{"n_layer": 14, "d_model": 192, "norm": "rmsnorm", "extras": ["some layers without attention", "paired heads", "shifted keys", "exclusive self-attention", "value embeddings", "a smear gate", "an embedding shortcut", "learned residual scales", "skips across layers", "weighted sums over earlier layers", "capped logits"], "decay_fraction": 0.926, "seq_len": 1024}
Each number is 200 + 30 x the weight over its row's rms, rounded and kept within 0 to 999. Layers, rows and columns count from 0. The size before them is the row's rms in percent of the matrix's.

# up: layer 7 MLP up, 512x192, rms 0.0837, rows 234-257, columns 96-191
# down: layer 7 MLP down (transposed), 512x192, rms 0.0753, rows 234-257, columns 96-191
# gate: layer 7 MLP gate, 512x192, rms 0.0859, rows 235-258, columns 96-191
up234,107,178,179,159,188,149,237,240,180,221,174,198,215,189,178,226,236,161,211,156,167,146,182,218,178,171,182,212,237,161,222,177,205,226,221,175,234,237,199,222,183,262,207,188,184,150,183,229,192,182,202,258,174,168,224,212,215,126,179,211,191,199,214,179,212,189,130,165,187,221,173,243,231,171,215,196,183,217,181,192,244,180,230,201,259,221,197,173,170,190,239,222,255,163,188,175,195
down234,118,185,208,206,199,223,180,188,229,178,227,244,237,201,226,203,184,184,165,161,233,201,251,190,204,146,134,227,186,146,169,256,165,173,231,208,133,172,233,185,152,209,202,208,197,216,180,208,167,169,231,158,217,176,183,231,242,217,246,199,227,227,182,229,203,208,138,212,149,182,213,188,214,237,232,181,231,193,256,181,178,217,188,155,162,213,170,238,228,179,212,212,110,189,212,259,207
gate235,082,196,248,219,224,209,189,248,214,189,235,214,210,174,223,201,197,231,205,206,185,186,275,199,226,242,279,188,210,180,191,147,223,158,206,218,195,213,197,193,222,175,209,235,182,174,208,224,212,241,205,205,228,186,228,212,182,190,247,264,167,201,240,208,188,124,193,208,176,197,182,168,227,165,189,194,169,166,173,238,202,183,167,206,220,294,151,205,181,173,163,196,211,183,244,197,149
up235,095,197,139,239,174,200,176,185,233,154,205,171,204,197,169,208,170,246,166,241,175,217,243,189,204,191,212,168,214,210,207,210,210,230,174,211,177,162,267,246,138,136,178,205,202,203,169,213,171,199,192,171,173,204,223,150,239,169,172,139,160,164,173,256,153,217,195,176,246,189,149,219,170,173,145,254,198,210,230,224,180,223,176,202,131,247,218,198,201,220,220,198,236,210,188,193,222
down235,100,134,190,224,189,271,160,246,172,199,222,177,206,208,135,230,202,165,187,224,180,175,228,194,234,219,201,221,161,218,208,262,205,232,163,210,225,205,228,185,157,177,187,201,180,153,172,200,175,197,252,259,227,214,268,200,212,188,193,249,220,229,246,219,196,226,225,169,224,133,195,190,188,255,209,226,225,147,188,181,224,211,264,184,165,238,207,184,189,189,193,214,238,178,181,213,173
gate236,095,204,186,207,205,228,191,165,227,219,241,245,215,209,252,145,193,239,209,235,244,157,237,240,178,233,179,221,223,166,215,233,258,181,211,227,175,241,144,207,201,173,207,193,214,158,221,224,205,160,200,202,209,231,198,149,173,231,171,209,207,211,211,213,215,171,254,205,195,190,219,165,201,222,243,167,244,164,166,237,180,186,214,196,184,239,195,209,154,166,182,181,159,233,257,159,152
up236,100,203,222,201,117,252,267,187,218,161,221,218,206,224,188,168,197,218,217,241,195,160,185,168,209,171,211,221,185,180,267,221,192,178,188,213,184,265,210,145,219,153,232,208,185,197,244,185,212,181,195,148,228,231,233,201,196,226,162,217,213,202,193,186,192,190,248,219,149,163,214,153,207,170,206,211,197,183,209,261,195,174,201,167,183,175,218,175,195,189,146,216,181,197,232,170,158
down236,111,155,241,209,264,203,248,198,205,209,231,196,152,197,227,205,194,207,198,218,219,232,179,219,222,200,210,202,226,203,195,207,218,192,188,222,203,229,151,227,216,190,294,179,162,201,214,237,200,239,251,218,172,214,198,212,169,249,173,197,185,179,93,213,239,164,254,235,203,183,159,187,198,194,200,161,221,190,199,215,174,195,242,195,187,235,167,183,145,154,188,196,159,204,249,228,182
gate237,103,208,209,173,174,246,215,218,205,240,171,227,188,222,187,129,250,233,176,218,193,212,241,204,196,237,171,150,203,227,165,188,224,274,194,173,162,138,225,235,230,207,160,199,212,238,187,208,217,218,161,214,258,172,153,187,165,207,209,136,198,221,186,253,203,235,179,227,212,145,203,193,188,178,213,150,245,189,245,228,145,175,158,178,187,145,185,254,148,198,214,185,168,187,163,168,213
up237,099,223,197,140,207,239,198,236,169,234,190,203,180,205,155,178,182,234,191,223,181,207,140,206,211,255,178,218,199,202,204,228,200,237,187,198,185,171,168,175,221,218,213,155,178,208,186,192,217,191,135,223,210,140,166,238,198,227,159,211,219,158,224,166,177,191,171,233,214,193,204,251,238,183,236,186,209,197,156,196,145,217,190,196,254,165,210,173,152,220,238,257,247,257,210,177,132
down237,105,214,162,198,191,201,228,185,196,205,136,182,210,202,155,236,223,245,194,193,184,193,136,197,192,232,228,165,262,243,176,209,239,247,178,220,214,209,201,217,167,191,178,235,151,193,183,167,244,173,183,170,192,196,167,216,189,204,175,195,188,138,179,228,170,170,185,203,199,214,161,207,210,213,127,132,231,223,208,226,123,240,219,171,214,177,236,208,151,176,226,189,210,208,207,188,239
gate238,125,149,196,168,190,178,169,178,205,235,164,216,232,162,264,169,236,211,171,189,131,172,217,151,168,237,173,229,192,179,155,220,168,205,255,210,178,204,174,230,155,156,232,201,161,179,229,192,225,173,189,198,218,226,228,190,198,214,218,190,172,156,170,194,207,169,212,216,190,168,149,249,181,205,178,232,196,161,207,210,113,202,204,237,210,171,187,172,240,191,207,189,248,203,176,140,184
up238,099,200,184,275,225,253,228,268,164,228,258,206,158,198,189,206,176,244,203,199,235,228,201,246,159,144,249,171,205,224,198,190,173,255,132,188,173,145,213,199,198,209,230,151,179,214,198,218,188,174,171,183,168,196,146,185,202,192,238,207,226,221,183,206,238,244,225,204,175,258,230,216,192,203,184,227,219,199,189,190,249,174,179,226,166,192,228,213,137,163,244,223,233,159,217,161,168
down238,110,185,246,188,212,188,213,192,189,203,228,178,197,199,181,210,162,189,192,253,148,207,236,212,260,182,233,156,200,218,229,251,234,250,145,206,192,194,207,192,204,155,210,167,243,198,190,169,217,179,198,182,195,239,230,210,224,206,231,181,190,202,222,208,180,234,175,154,196,188,178,245,171,209,158,214,191,130,229,242,240,178,179,214,171,170,224,152,204,225,189,188,185,165,215,210,171
gate239,091,253,214,189,179,151,230,172,252,175,165,192,235,240,176,223,213,133,201,143,176,175,187,193,174,170,248,156,219,197,180,154,194,182,138,197,235,228,193,180,222,179,161,189,233,227,172,200,170,204,241,212,194,218,176,227,172,211,214,192,217,203,171,188,171,205,222,202,181,284,190,181,190,243,230,179,234,202,233,227,190,225,171,145,206,244,222,249,239,234,173,201,189,225,224,176,229
up239,097,267,203,243,160,201,202,220,203,118,158,201,220,230,169,179,188,192,152,271,155,164,208,222,217,179,186,242,222,226,212,190,212,180,176,199,196,182,144,196,149,222,183,226,263,197,230,183,209,219,199,197,180,258,184,227,208,199,211,197,192,231,154,231,245,211,175,164,174,185,240,197,261,256,222,178,269,209,205,215,201,194,179,164,245,231,173,208,172,203,206,173,232,224,196,195,193
down239,109,159,193,174,192,197,131,207,228,158,224,180,181,243,201,173,188,222,219,202,242,209,228,247,200,180,185,194,207,194,173,214,218,227,207,176,138,268,194,158,151,171,181,247,163,185,204,220,215,184,185,138,166,197,246,226,157,171,263,155,206,184,221,210,199,262,213,185,208,195,216,223,204,201,242,253,257,180,192,214,206,182,190,200,183,155,229,165,199,183,218,205,205,170,186,211,183
gate240,094,145,211,214,146,211,176,232,222,192,208,119,171,200,187,207,218,193,227,175,193,192,196,212,168,232,224,264,244,165,227,213,238,167,284,207,255,228,179,157,242,218,160,191,270,203,225,192,212,193,183,234,183,210,249,223,197,179,210,216,212,188,208,236,198,175,207,239,149,220,181,212,179,218,190,214,198,209,188,150,197,236,189,180,210,197,158,209,213,254,212,174,156,203,198,193,145
up240,094,211,178,167,194,261,194,243,196,166,176,183,201,203,262,230,211,241,167,217,190,184,164,191,230,230,218,150,177,176,167,198,222,224,168,204,243,147,234,197,175,201,222,135,164,204,236,167,186,183,178,186,239,206,183,248,284,175,238,187,206,246,181,182,155,189,157,196,255,265,198,185,214,132,214,203,178,198,203,217,175,234,142,173,171,177,169,185,214,190,292,229,211,180,197,198,211
down240,105,183,181,187,154,224,241,116,233,143,185,177,192,222,173,133,170,261,180,243,210,226,193,223,262,165,169,197,209,197,245,244,184,167,193,219,219,204,230,205,232,227,206,219,232,206,173,207,206,200,165,273,205,199,252,181,244,224,257,227,188,164,134,186,196,262,216,159,219,205,204,191,184,165,176,170,197,184,167,230,201,178,121,213,178,189,210,236,177,226,218,233,229,194,217,194,209
gate241,104,223,189,224,218,193,222,200,206,207,251,238,194,203,160,274,269,170,204,234,226,244,214,216,229,235,203,206,203,188,167,175,149,205,227,180,196,239,193,189,151,191,227,218,199,171,227,234,174,208,235,204,203,187,235,195,149,167,210,157,191,190,159,237,193,212,186,217,220,164,220,224,264,206,202,204,222,194,217,160,198,242,187,202,209,215,228,167,264,142,222,151,136,214,213,178,191
up241,103,178,191,245,205,199,207,225,244,146,224,190,228,201,178,155,187,218,160,174,177,191,198,155,226,216,181,189,178,242,246,230,198,212,143,195,216,223,228,184,241,218,203,210,270,209,215,238,180,184,209,199,208,205,220,205,192,225,162,223,232,170,233,225,190,160,238,196,162,177,242,179,181,227,155,149,245,200,222,268,196,248,154,190,169,228,164,231,165,221,180,166,210,213,185,204,179
down241,103,202,158,201,183,176,183,213,185,232,227,182,213,192,242,194,180,213,207,185,187,199,180,191,215,206,194,210,212,219,216,220,193,210,113,215,226,232,198,190,240,241,223,174,191,222,174,259,145,229,214,243,175,215,154,187,221,200,226,232,198,267,273,188,207,210,155,199,193,175,185,214,223,231,178,183,202,201,200,179,184,266,212,252,197,115,191,201,186,191,176,184,178,137,187,208,133
gate242,091,160,191,234,179,183,228,221,205,151,223,184,214,148,186,191,206,178,185,185,182,163,145,222,230,107,199,174,167,189,160,219,199,190,160,150,208,189,135,195,191,226,191,205,177,257,231,189,247,216,228,193,187,213,212,206,214,219,181,132,216,222,227,169,168,164,161,190,235,186,157,192,210,178,226,198,205,199,196,222,173,202,161,186,177,209,208,167,202,206,197,222,183,192,249,216,180
up242,095,167,190,215,182,230,196,206,180,238,206,179,203,173,188,218,174,198,220,202,194,238,196,145,218,211,199,216,234,223,237,161,151,133,206,145,217,250,180,211,174,153,230,163,185,207,244,157,220,259,220,148,135,217,203,205,215,203,182,142,257,144,168,144,173,241,182,201,188,174,214,212,140,211,164,171,167,185,204,265,137,251,164,262,173,191,235,200,145,196,197,201,220,221,189,197,181
down242,096,239,209,156,151,194,207,160,218,204,179,175,241,225,196,209,222,196,195,192,184,189,194,207,129,182,180,129,160,240,109,140,222,167,249,251,169,207,195,225,219,185,176,227,135,244,182,194,235,184,225,153,209,238,246,199,221,239,248,191,188,170,189,183,142,200,207,184,235,241,171,217,224,153,143,182,226,144,213,177,219,173,129,204,198,211,231,146,218,192,204,202,210,189,179,180,226
gate243,103,240,233,195,215,216,192,176,172,180,252,181,227,185,211,224,189,198,259,184,199,275,177,248,172,223,231,197,233,200,236,194,208,219,208,250,135,169,173,213,204,200,214,165,134,228,154,126,218,219,162,184,256,198,161,236,161,172,170,207,249,179,257,206,210,214,194,160,229,173,187,234,206,180,214,213,167,172,270,158,237,180,195,215,226,173,162,208,177,206,234,214,230,202,204,161,232
up243,099,203,249,195,147,216,190,208,218,121,202,233,178,185,164,201,225,155,207,188,236,191,183,221,258,274,177,191,267,257,195,178,186,213,285,221,155,169,180,263,148,203,230,192,182,177,206,182,190,251,252,185,201,225,165,198,141,215,241,182,265,220,194,223,170,227,179,180,267,219,148,205,212,179,151,218,239,200,273,227,213,210,215,215,186,214,198,161,190,201,235,177,223,149,172,209,211
down243,111,207,232,192,169,219,257,225,201,167,174,219,217,239,169,250,192,152,179,192,188,196,197,214,216,176,235,224,247,173,272,172,184,213,197,196,163,144,178,253,161,250,233,190,209,191,181,195,167,189,212,214,171,194,225,175,181,140,213,169,160,228,196,185,182,213,202,149,233,194,217,210,231,181,201,213,222,233,185,137,211,192,210,187,210,160,182,216,211,210,191,218,246,183,230,177,194
gate244,108,176,220,184,135,206,216,206,193,143,170,231,226,172,198,230,198,191,167,206,235,228,228,204,237,271,216,201,174,227,156,223,237,189,229,237,162,177,154,226,164,163,245,177,187,193,199,139,250,217,210,196,196,242,208,184,199,149,222,198,229,213,200,167,164,247,181,215,221,188,177,211,222,143,200,182,157,197,192,157,221,222,199,235,199,184,166,186,195,183,200,223,191,179,153,216,166
up244,110,212,232,243,191,246,207,184,248,246,163,199,156,190,239,180,175,225,184,208,146,171,184,220,240,166,201,296,180,227,247,197,240,180,203,207,216,201,269,190,245,202,189,229,168,193,262,184,195,171,191,196,211,173,241,153,204,189,169,217,205,222,255,204,191,173,228,187,181,194,187,184,198,225,191,178,189,197,174,219,157,191,138,236,208,207,189,192,201,247,235,146,189,179,197,282,173
down244,095,214,197,222,173,218,237,164,223,143,228,151,172,221,203,243,163,131,187,166,162,200,206,182,213,209,203,231,181,208,181,217,232,210,221,177,194,229,219,174,215,190,227,193,206,209,219,184,163,227,175,198,220,199,201,155,189,233,156,180,196,161,246,257,166,186,231,278,187,198,233,151,230,262,221,165,197,166,179,205,202,214,202,215,179,256,244,190,190,142,186,168,195,223,250,163,239
gate245,097,225,204,199,154,201,240,182,244,200,209,184,214,248,175,190,212,174,209,236,205,180,289,223,203,218,206,229,174,202,245,218,202,224,191,189,183,179,191,208,207,200,199,194,218,178,192,149,187,207,145,169,270,208,142,195,250,183,234,170,183,229,181,189,239,198,206,176,222,176,225,128,270,211,147,263,158,225,147,252,172,184,190,194,198,211,202,231,210,218,149,151,172,219,217,196,182
up245,103,221,189,209,201,238,201,236,148,211,171,182,223,212,251,220,196,220,176,190,205,204,214,200,213,201,136,210,256,212,189,203,249,177,167,238,194,245,229,239,240,173,228,250,221,197,177,238,204,261,194,192,159,189,192,186,179,192,202,214,186,214,163,232,186,199,242,198,213,179,230,210,164,172,190,185,182,177,230,170,244,152,193,212,243,196,230,167,145,186,263,181,191,176,259,150,198
down245,108,203,187,199,212,218,182,178,197,164,160,220,153,232,167,202,194,213,182,205,179,191,210,209,196,196,165,206,197,239,175,248,245,202,227,238,146,189,212,212,229,202,192,159,216,194,216,163,224,186,192,202,196,222,217,210,183,157,200,246,114,202,197,193,242,144,184,213,169,213,188,227,214,183,151,127,200,143,203,184,183,194,179,207,251,115,237,137,165,220,245,220,233,154,240,122,222
gate246,102,185,130,205,212,216,215,160,184,228,208,209,215,188,144,162,213,223,191,205,175,193,212,176,154,116,170,208,240,197,150,247,155,172,161,189,218,191,224,172,229,150,206,137,162,152,173,235,278,195,193,208,236,181,206,204,226,206,194,155,228,201,186,151,205,157,190,200,163,201,130,212,241,240,206,220,173,160,215,191,194,173,204,124,262,220,227,190,239,167,178,214,217,200,272,169,238
up246,100,193,93,215,152,218,194,229,215,171,208,222,199,214,195,127,272,222,158,195,224,207,134,168,167,219,253,245,209,170,217,184,258,219,204,186,165,193,177,206,187,189,143,151,152,161,207,193,183,226,215,206,215,192,153,192,191,196,200,201,198,169,216,212,211,188,193,153,198,206,187,185,203,200,238,200,197,180,211,208,215,222,214,171,199,209,205,214,187,219,197,173,243,165,211,215,209
down246,097,191,147,229,212,121,216,212,211,207,213,156,172,184,173,175,249,202,226,213,242,205,206,241,195,176,202,173,208,189,179,189,185,185,161,206,167,193,205,183,175,167,218,227,151,191,212,197,199,212,224,108,179,154,173,206,204,209,202,197,226,233,182,223,201,197,177,234,166,218,213,277,149,202,206,194,220,194,172,265,219,234,198,176,224,288,164,189,199,163,189,167,168,192,136,183,207
gate247,092,184,206,176,211,239,261,185,203,191,197,223,258,216,205,254,186,221,174,217,168,152,154,197,223,214,165,154,182,233,186,200,182,224,190,235,236,212,208,188,223,160,182,155,159,259,228,254,210,212,169,154,245,176,196,221,250,227,186,167,201,185,161,178,161,227,206,166,209,221,204,235,204,234,175,194,164,241,213,181,188,206,251,202,216,201,228,177,215,145,223,202,210,227,201,231,250
up247,103,218,221,212,205,218,180,235,219,248,209,199,222,205,133,167,175,225,258,213,188,232,123,153,207,202,163,155,174,241,181,212,208,211,188,153,142,185,228,218,184,170,196,218,173,235,200,192,167,179,173,222,210,190,194,178,185,251,224,161,216,179,144,231,207,182,191,172,160,209,147,261,226,162,258,194,228,240,189,212,153,223,223,227,183,232,253,262,229,163,183,217,247,169,216,185,165
down247,098,193,278,190,203,179,181,161,185,120,214,157,201,235,204,175,226,241,175,243,158,221,238,192,149,201,193,201,212,191,188,201,204,175,200,199,179,201,219,230,212,222,255,177,181,193,206,183,231,188,196,164,137,183,231,218,209,157,134,168,153,228,166,197,214,150,198,256,165,183,191,204,195,194,230,175,225,176,176,199,146,244,185,166,267,220,200,153,252,213,237,184,133,249,197,192,191
gate248,089,202,163,161,161,181,266,197,197,196,198,205,206,210,164,263,212,217,198,207,240,189,196,240,187,239,181,167,240,191,208,201,182,209,188,175,184,216,245,226,167,184,239,200,123,232,214,216,224,154,200,191,240,173,165,226,243,243,156,143,188,199,222,225,177,204,181,117,198,152,224,231,194,210,234,252,261,179,233,196,180,217,195,187,180,230,163,174,190,201,199,220,179,145,210,223,150
up248,110,205,201,233,227,200,207,214,201,197,185,227,226,140,193,201,225,172,188,222,225,220,193,203,223,203,184,218,259,215,210,158,212,195,211,197,216,193,191,196,199,262,198,192,177,210,194,209,254,230,204,220,207,172,205,185,219,201,236,181,235,172,207,202,198,233,206,152,243,157,214,260,230,216,185,213,151,153,187,230,312,230,148,182,205,223,125,229,139,230,241,232,203,197,211,208,246
down248,100,218,210,236,213,196,205,186,200,165,201,134,169,197,201,178,218,178,158,234,171,207,234,237,223,231,232,186,183,198,153,169,201,204,113,262,215,149,192,221,181,199,203,197,228,156,207,254,187,162,233,200,148,252,174,187,183,206,182,222,249,193,227,164,203,240,202,239,212,231,151,164,143,201,209,212,239,218,199,219,195,253,227,204,197,213,149,191,199,186,220,233,209,204,186,198,219
gate249,084,206,213,238,191,180,195,185,190,211,150,215,148,195,138,175,238,191,222,256,190,153,206,179,208,180,175,229,210,157,177,211,211,188,213,233,184,152,177,226,173,210,213,217,221,191,237,226,250,234,204,194,211,244,211,194,205,172,130,288,200,284,212,184,183,213,233,206,205,200,196,227,149,152,238,244,218,172,228,157,153,163,210,185,196,216,209,192,228,221,159,255,218,204,165,186,175
up249,090,209,194,227,244,177,165,228,206,197,260,196,209,244,133,250,222,167,238,236,203,160,145,231,271,192,181,218,113,160,192,259,184,259,189,161,178,203,151,203,188,213,225,201,228,194,181,186,183,196,236,197,215,189,166,199,180,217,150,222,204,182,187,206,197,171,189,236,161,190,193,195,193,212,230,221,239,249,199,180,221,219,225,187,153,206,216,164,187,158,204,239,223,183,202,225,233
down249,092,243,195,161,141,205,187,183,199,241,189,227,197,182,227,176,232,219,179,153,185,216,189,182,154,244,226,176,229,185,195,179,177,223,196,220,216,160,274,199,182,248,198,184,208,213,199,134,243,203,212,231,201,125,182,209,155,182,204,193,127,225,202,171,222,199,149,168,223,191,198,156,205,244,221,264,209,142,221,225,225,152,152,176,250,134,227,190,153,207,234,219,209,142,180,225,218
gate250,109,226,161,166,143,235,202,209,153,203,183,204,173,196,156,202,190,203,207,191,178,242,229,244,217,207,156,175,235,194,193,202,209,220,210,223,189,167,179,211,181,150,250,165,200,264,209,206,205,219,199,202,202,166,204,228,151,165,217,233,175,187,242,233,196,202,184,160,199,170,216,217,255,216,163,204,236,163,214,253,148,210,153,184,191,126,187,226,160,243,204,208,226,230,248,194,244
up250,110,194,196,243,228,184,194,221,227,202,217,215,188,161,189,235,218,136,187,203,241,194,143,171,215,175,225,217,192,146,257,213,261,228,169,211,166,166,208,231,226,216,222,245,217,160,196,201,189,183,216,236,194,153,193,194,240,188,159,205,134,239,182,182,191,169,250,202,191,236,226,192,185,169,210,236,166,235,241,173,212,172,172,215,168,187,146,202,211,233,194,194,200,234,202,146,223
down250,098,202,180,205,196,208,228,186,182,211,177,226,141,178,193,214,221,175,195,158,228,204,187,210,241,169,235,165,205,165,212,276,201,227,140,149,180,153,208,251,216,251,194,204,231,234,181,214,223,189,213,158,195,220,160,221,181,158,180,169,172,169,171,188,253,186,166,165,216,232,218,252,197,158,240,196,231,186,184,131,168,175,232,223,223,183,192,267,191,179,212,225,193,209,158,227,170
gate251,108,193,203,185,192,200,169,187,248,185,236,216,258,166,143,167,169,211,178,158,219,199,211,239,207,215,201,218,121,217,176,194,230,220,179,205,236,160,159,198,109,217,198,206,223,196,177,225,200,202,164,246,167,154,250,206,203,164,180,199,166,189,154,172,253,195,187,166,224,169,186,210,181,208,160,230,171,222,179,185,234,239,169,150,194,165,215,238,265,212,192,151,221,174,177,211,246
up251,098,202,132,190,175,202,237,205,199,255,191,208,221,234,106,190,214,170,204,205,171,200,177,213,160,246,195,256,230,224,194,179,203,177,281,180,221,204,211,172,227,191,192,166,182,257,191,116,182,188,250,205,189,211,172,208,216,252,198,125,233,206,198,250,183,168,185,189,208,205,187,188,190,183,217,182,161,228,193,205,262,219,171,158,172,212,141,242,224,207,194,194,213,150,205,174,190
down251,106,225,229,154,200,161,215,221,174,178,175,202,201,189,183,217,251,173,210,200,176,209,142,210,177,184,176,182,233,198,210,174,182,185,206,197,224,181,198,192,253,202,241,197,188,186,181,160,185,196,173,158,240,234,201,215,205,169,201,172,176,166,217,242,160,205,170,218,164,207,171,206,209,239,218,247,185,177,164,223,243,205,240,191,237,230,167,185,225,190,146,257,235,202,177,156,180
gate252,108,242,195,196,246,162,205,168,202,212,155,206,205,204,248,206,257,142,208,226,163,195,155,223,207,159,186,174,177,161,170,219,183,168,198,141,194,193,172,164,200,215,139,161,220,182,192,239,206,197,206,211,246,199,223,206,169,217,184,194,244,143,157,207,219,147,233,196,229,226,226,203,177,170,178,269,225,173,210,127,153,189,141,237,164,219,184,220,179,222,188,234,213,205,219,184,208
up252,105,229,197,158,214,247,192,215,209,170,205,225,223,179,198,246,183,207,146,128,183,258,170,221,228,164,274,170,197,201,184,219,143,157,185,173,214,233,173,193,212,185,167,199,220,153,149,182,167,256,177,252,202,222,221,258,218,205,248,147,214,185,138,200,239,238,172,208,211,250,201,178,149,218,209,234,204,168,208,133,182,194,201,213,185,187,207,177,163,240,250,232,206,152,188,167,192
down252,100,219,219,165,257,204,262,202,219,217,198,263,208,234,290,195,219,215,184,136,134,139,180,169,191,170,158,220,214,200,205,139,124,136,175,234,162,216,197,192,170,209,218,201,210,218,199,222,179,234,196,181,213,186,163,242,189,178,190,211,184,202,170,175,239,187,167,232,203,222,194,186,208,164,208,262,224,212,156,187,168,187,134,193,136,149,184,201,221,194,203,209,191,181,217,163,193
gate253,091,231,251,185,194,197,192,214,168,166,187,201,174,203,185,201,158,238,223,216,193,164,141,164,216,177,168,239,196,219,171,243,239,264,189,183,204,155,202,248,184,189,187,245,195,246,203,253,238,198,189,138,265,174,186,217,210,161,165,176,213,164,179,186,225,226,201,198,233,235,191,197,157,191,161,227,204,187,210,202,193,210,242,199,172,170,150,158,159,217,223,215,225,187,190,221,128
up253,098,180,207,220,121,190,204,210,207,153,175,243,164,209,279,235,238,233,194,214,223,180,183,159,226,197,131,216,215,183,168,165,204,180,189,222,203,194,173,207,240,207,211,195,154,170,162,197,173,168,164,170,170,225,193,191,228,209,183,167,188,188,183,224,193,254,251,200,192,214,206,200,219,201,153,223,213,186,205,218,185,180,172,194,251,124,234,199,233,205,233,187,180,183,183,183,201
down253,095,191,202,238,214,195,146,227,233,225,209,228,230,158,196,213,215,165,180,186,214,192,216,210,229,176,187,217,211,244,218,207,176,181,172,240,206,224,207,192,242,211,165,180,240,253,197,227,208,211,202,196,135,176,168,215,212,207,228,203,232,243,237,204,200,222,198,205,210,251,170,191,283,203,228,202,251,218,183,177,215,215,224,222,210,225,220,161,197,192,248,206,217,176,240,192,188
gate254,111,179,164,211,211,141,130,203,209,196,201,210,189,244,179,190,196,152,190,217,189,244,187,199,197,238,259,189,213,184,228,215,191,172,187,210,159,183,228,283,174,175,237,173,236,225,174,186,120,180,162,245,242,182,216,244,168,195,225,212,247,138,192,209,194,261,220,247,208,202,247,185,227,215,218,207,213,231,236,169,172,221,231,189,186,202,200,193,254,267,170,217,230,263,173,172,124
up254,103,208,209,188,156,187,178,228,148,214,123,173,152,200,167,227,234,198,217,109,193,202,176,226,211,221,225,198,212,201,141,195,179,180,219,186,156,150,149,208,180,219,195,192,216,197,219,191,199,187,220,233,159,184,212,216,207,207,257,210,182,139,232,141,236,248,186,230,152,223,169,145,153,182,196,199,201,196,247,256,233,185,182,194,199,182,182,175,252,179,240,217,137,197,194,158,179
down254,112,201,221,211,263,237,142,229,150,163,158,229,237,209,166,243,191,242,206,212,211,165,199,193,207,191,198,250,195,230,167,211,250,163,194,200,187,264,243,235,169,193,229,194,221,191,228,186,203,188,248,221,164,223,155,181,217,244,221,188,203,189,195,228,207,233,221,214,152,197,167,178,258,193,197,132,207,215,217,200,205,196,200,216,230,214,178,155,184,233,163,200,168,225,239,219,220
gate255,096,220,211,251,189,205,176,196,169,179,225,211,192,195,225,168,202,196,176,228,201,206,209,202,207,203,210,183,203,191,167,223,196,238,209,199,184,156,198,231,250,229,240,249,160,164,190,190,227,232,195,233,167,195,239,201,202,150,252,217,200,163,199,221,207,176,207,250,224,211,266,248,245,145,171,195,226,206,140,233,247,170,245,180,195,215,133,222,182,271,219,139,255,229,199,150,136
up255,100,209,177,181,192,169,185,195,206,187,174,161,176,169,190,221,194,237,192,167,205,188,227,197,177,202,271,215,215,156,213,228,223,200,203,179,226,216,227,196,155,150,184,165,236,192,147,238,216,164,215,156,213,155,187,235,239,210,170,209,203,176,191,197,198,202,186,170,219,210,255,189,140,235,211,191,201,182,212,183,198,214,169,193,193,174,161,143,239,175,216,185,262,131,237,244,212
down255,105,231,193,192,170,176,218,186,164,190,190,203,196,230,174,228,160,236,163,169,247,206,139,201,172,221,236,216,193,173,207,255,137,212,211,165,221,218,184,165,208,187,205,233,207,216,142,197,250,214,207,169,220,201,174,206,205,163,203,182,208,207,161,213,196,207,161,144,213,163,218,232,136,194,226,188,237,213,220,136,159,184,216,201,230,197,174,193,239,177,210,186,203,168,251,188,208
gate256,095,250,225,230,219,174,205,202,222,164,157,183,195,180,244,217,226,168,180,235,229,192,228,182,240,226,210,212,211,153,284,198,222,216,203,186,191,185,216,154,191,188,146,187,171,188,222,215,198,235,188,218,144,243,237,240,207,184,187,183,198,217,179,201,196,198,218,175,190,191,225,247,262,179,172,180,214,171,194,185,203,197,171,163,189,208,182,206,162,174,243,158,152,216,193,182,211
up256,095,198,222,247,177,175,221,231,180,199,136,233,182,225,182,222,235,245,139,239,222,196,222,213,199,192,165,158,200,203,121,160,211,198,193,234,189,237,211,216,205,263,221,240,178,192,141,234,258,206,156,233,192,201,190,196,287,220,223,215,229,199,203,251,193,190,172,188,212,186,182,168,238,183,234,215,183,276,165,198,217,191,207,217,154,219,226,224,198,205,223,183,220,188,193,182,181
down256,103,196,189,175,201,217,188,228,211,219,168,193,191,197,192,213,208,175,197,225,220,166,158,202,212,192,209,170,254,138,171,180,197,163,199,239,151,183,231,215,236,227,201,184,236,188,184,236,254,193,163,227,183,190,227,204,255,198,226,193,223,156,248,241,168,240,178,284,180,174,208,218,203,148,215,225,195,236,243,217,169,159,212,196,202,242,226,187,167,223,186,182,181,256,181,244,176
gate257,089,229,185,206,197,227,191,172,212,156,141,136,239,202,192,196,182,210,165,158,173,215,204,172,206,168,200,173,170,264,171,162,188,226,189,172,207,174,176,242,204,264,209,214,161,192,209,165,194,225,188,191,198,199,238,201,216,202,134,183,217,189,222,168,218,204,208,198,195,164,142,179,219,230,222,231,182,165,204,168,186,199,180,186,236,206,203,223,192,237,233,174,212,205,155,228,225
up257,097,219,182,234,237,199,242,212,240,249,152,202,161,201,242,237,200,219,191,160,218,229,179,247,152,215,231,219,209,255,209,177,183,208,190,225,201,227,191,213,254,222,228,214,215,233,172,213,200,200,176,187,218,185,189,222,182,288,239,149,178,167,249,133,163,156,249,208,184,158,169,218,227,253,150,208,208,199,179,187,150,166,200,166,187,201,185,204,191,187,165,158,204,193,245,175,226
down257,096,184,233,203,180,193,218,222,191,186,203,242,230,252,211,201,168,260,231,228,194,195,237,217,222,165,204,201,171,133,214,152,189,197,222,228,163,237,213,210,194,163,173,181,158,223,189,194,189,225,160,187,230,220,201,160,203,210,150,203,186,229,212,241,211,222,189,148,191,237,227,205,225,159,219,193,219,231,184,203,222,217,191,238,153,187,237,211,217,162,158,187,205,163,202,162,259
gate258,100,239,184,141,146,215,161,226,247,171,217,235,213,228,208,198,182,219,184,235,224,160,184,157,209,183,175,174,218,216,187,208,214,172,205,235,208,196,216,179,194,184,172,221,194,147,262,237,214,199,220,289,205,100,167,208,200,186,158,199,234,232,133,189,197,209,222,235,197,233,176,219,216,205,201,181,198,210,245,150,206,234,148,221,225,200,218,208,147,191,211,156,178,172,192,219,169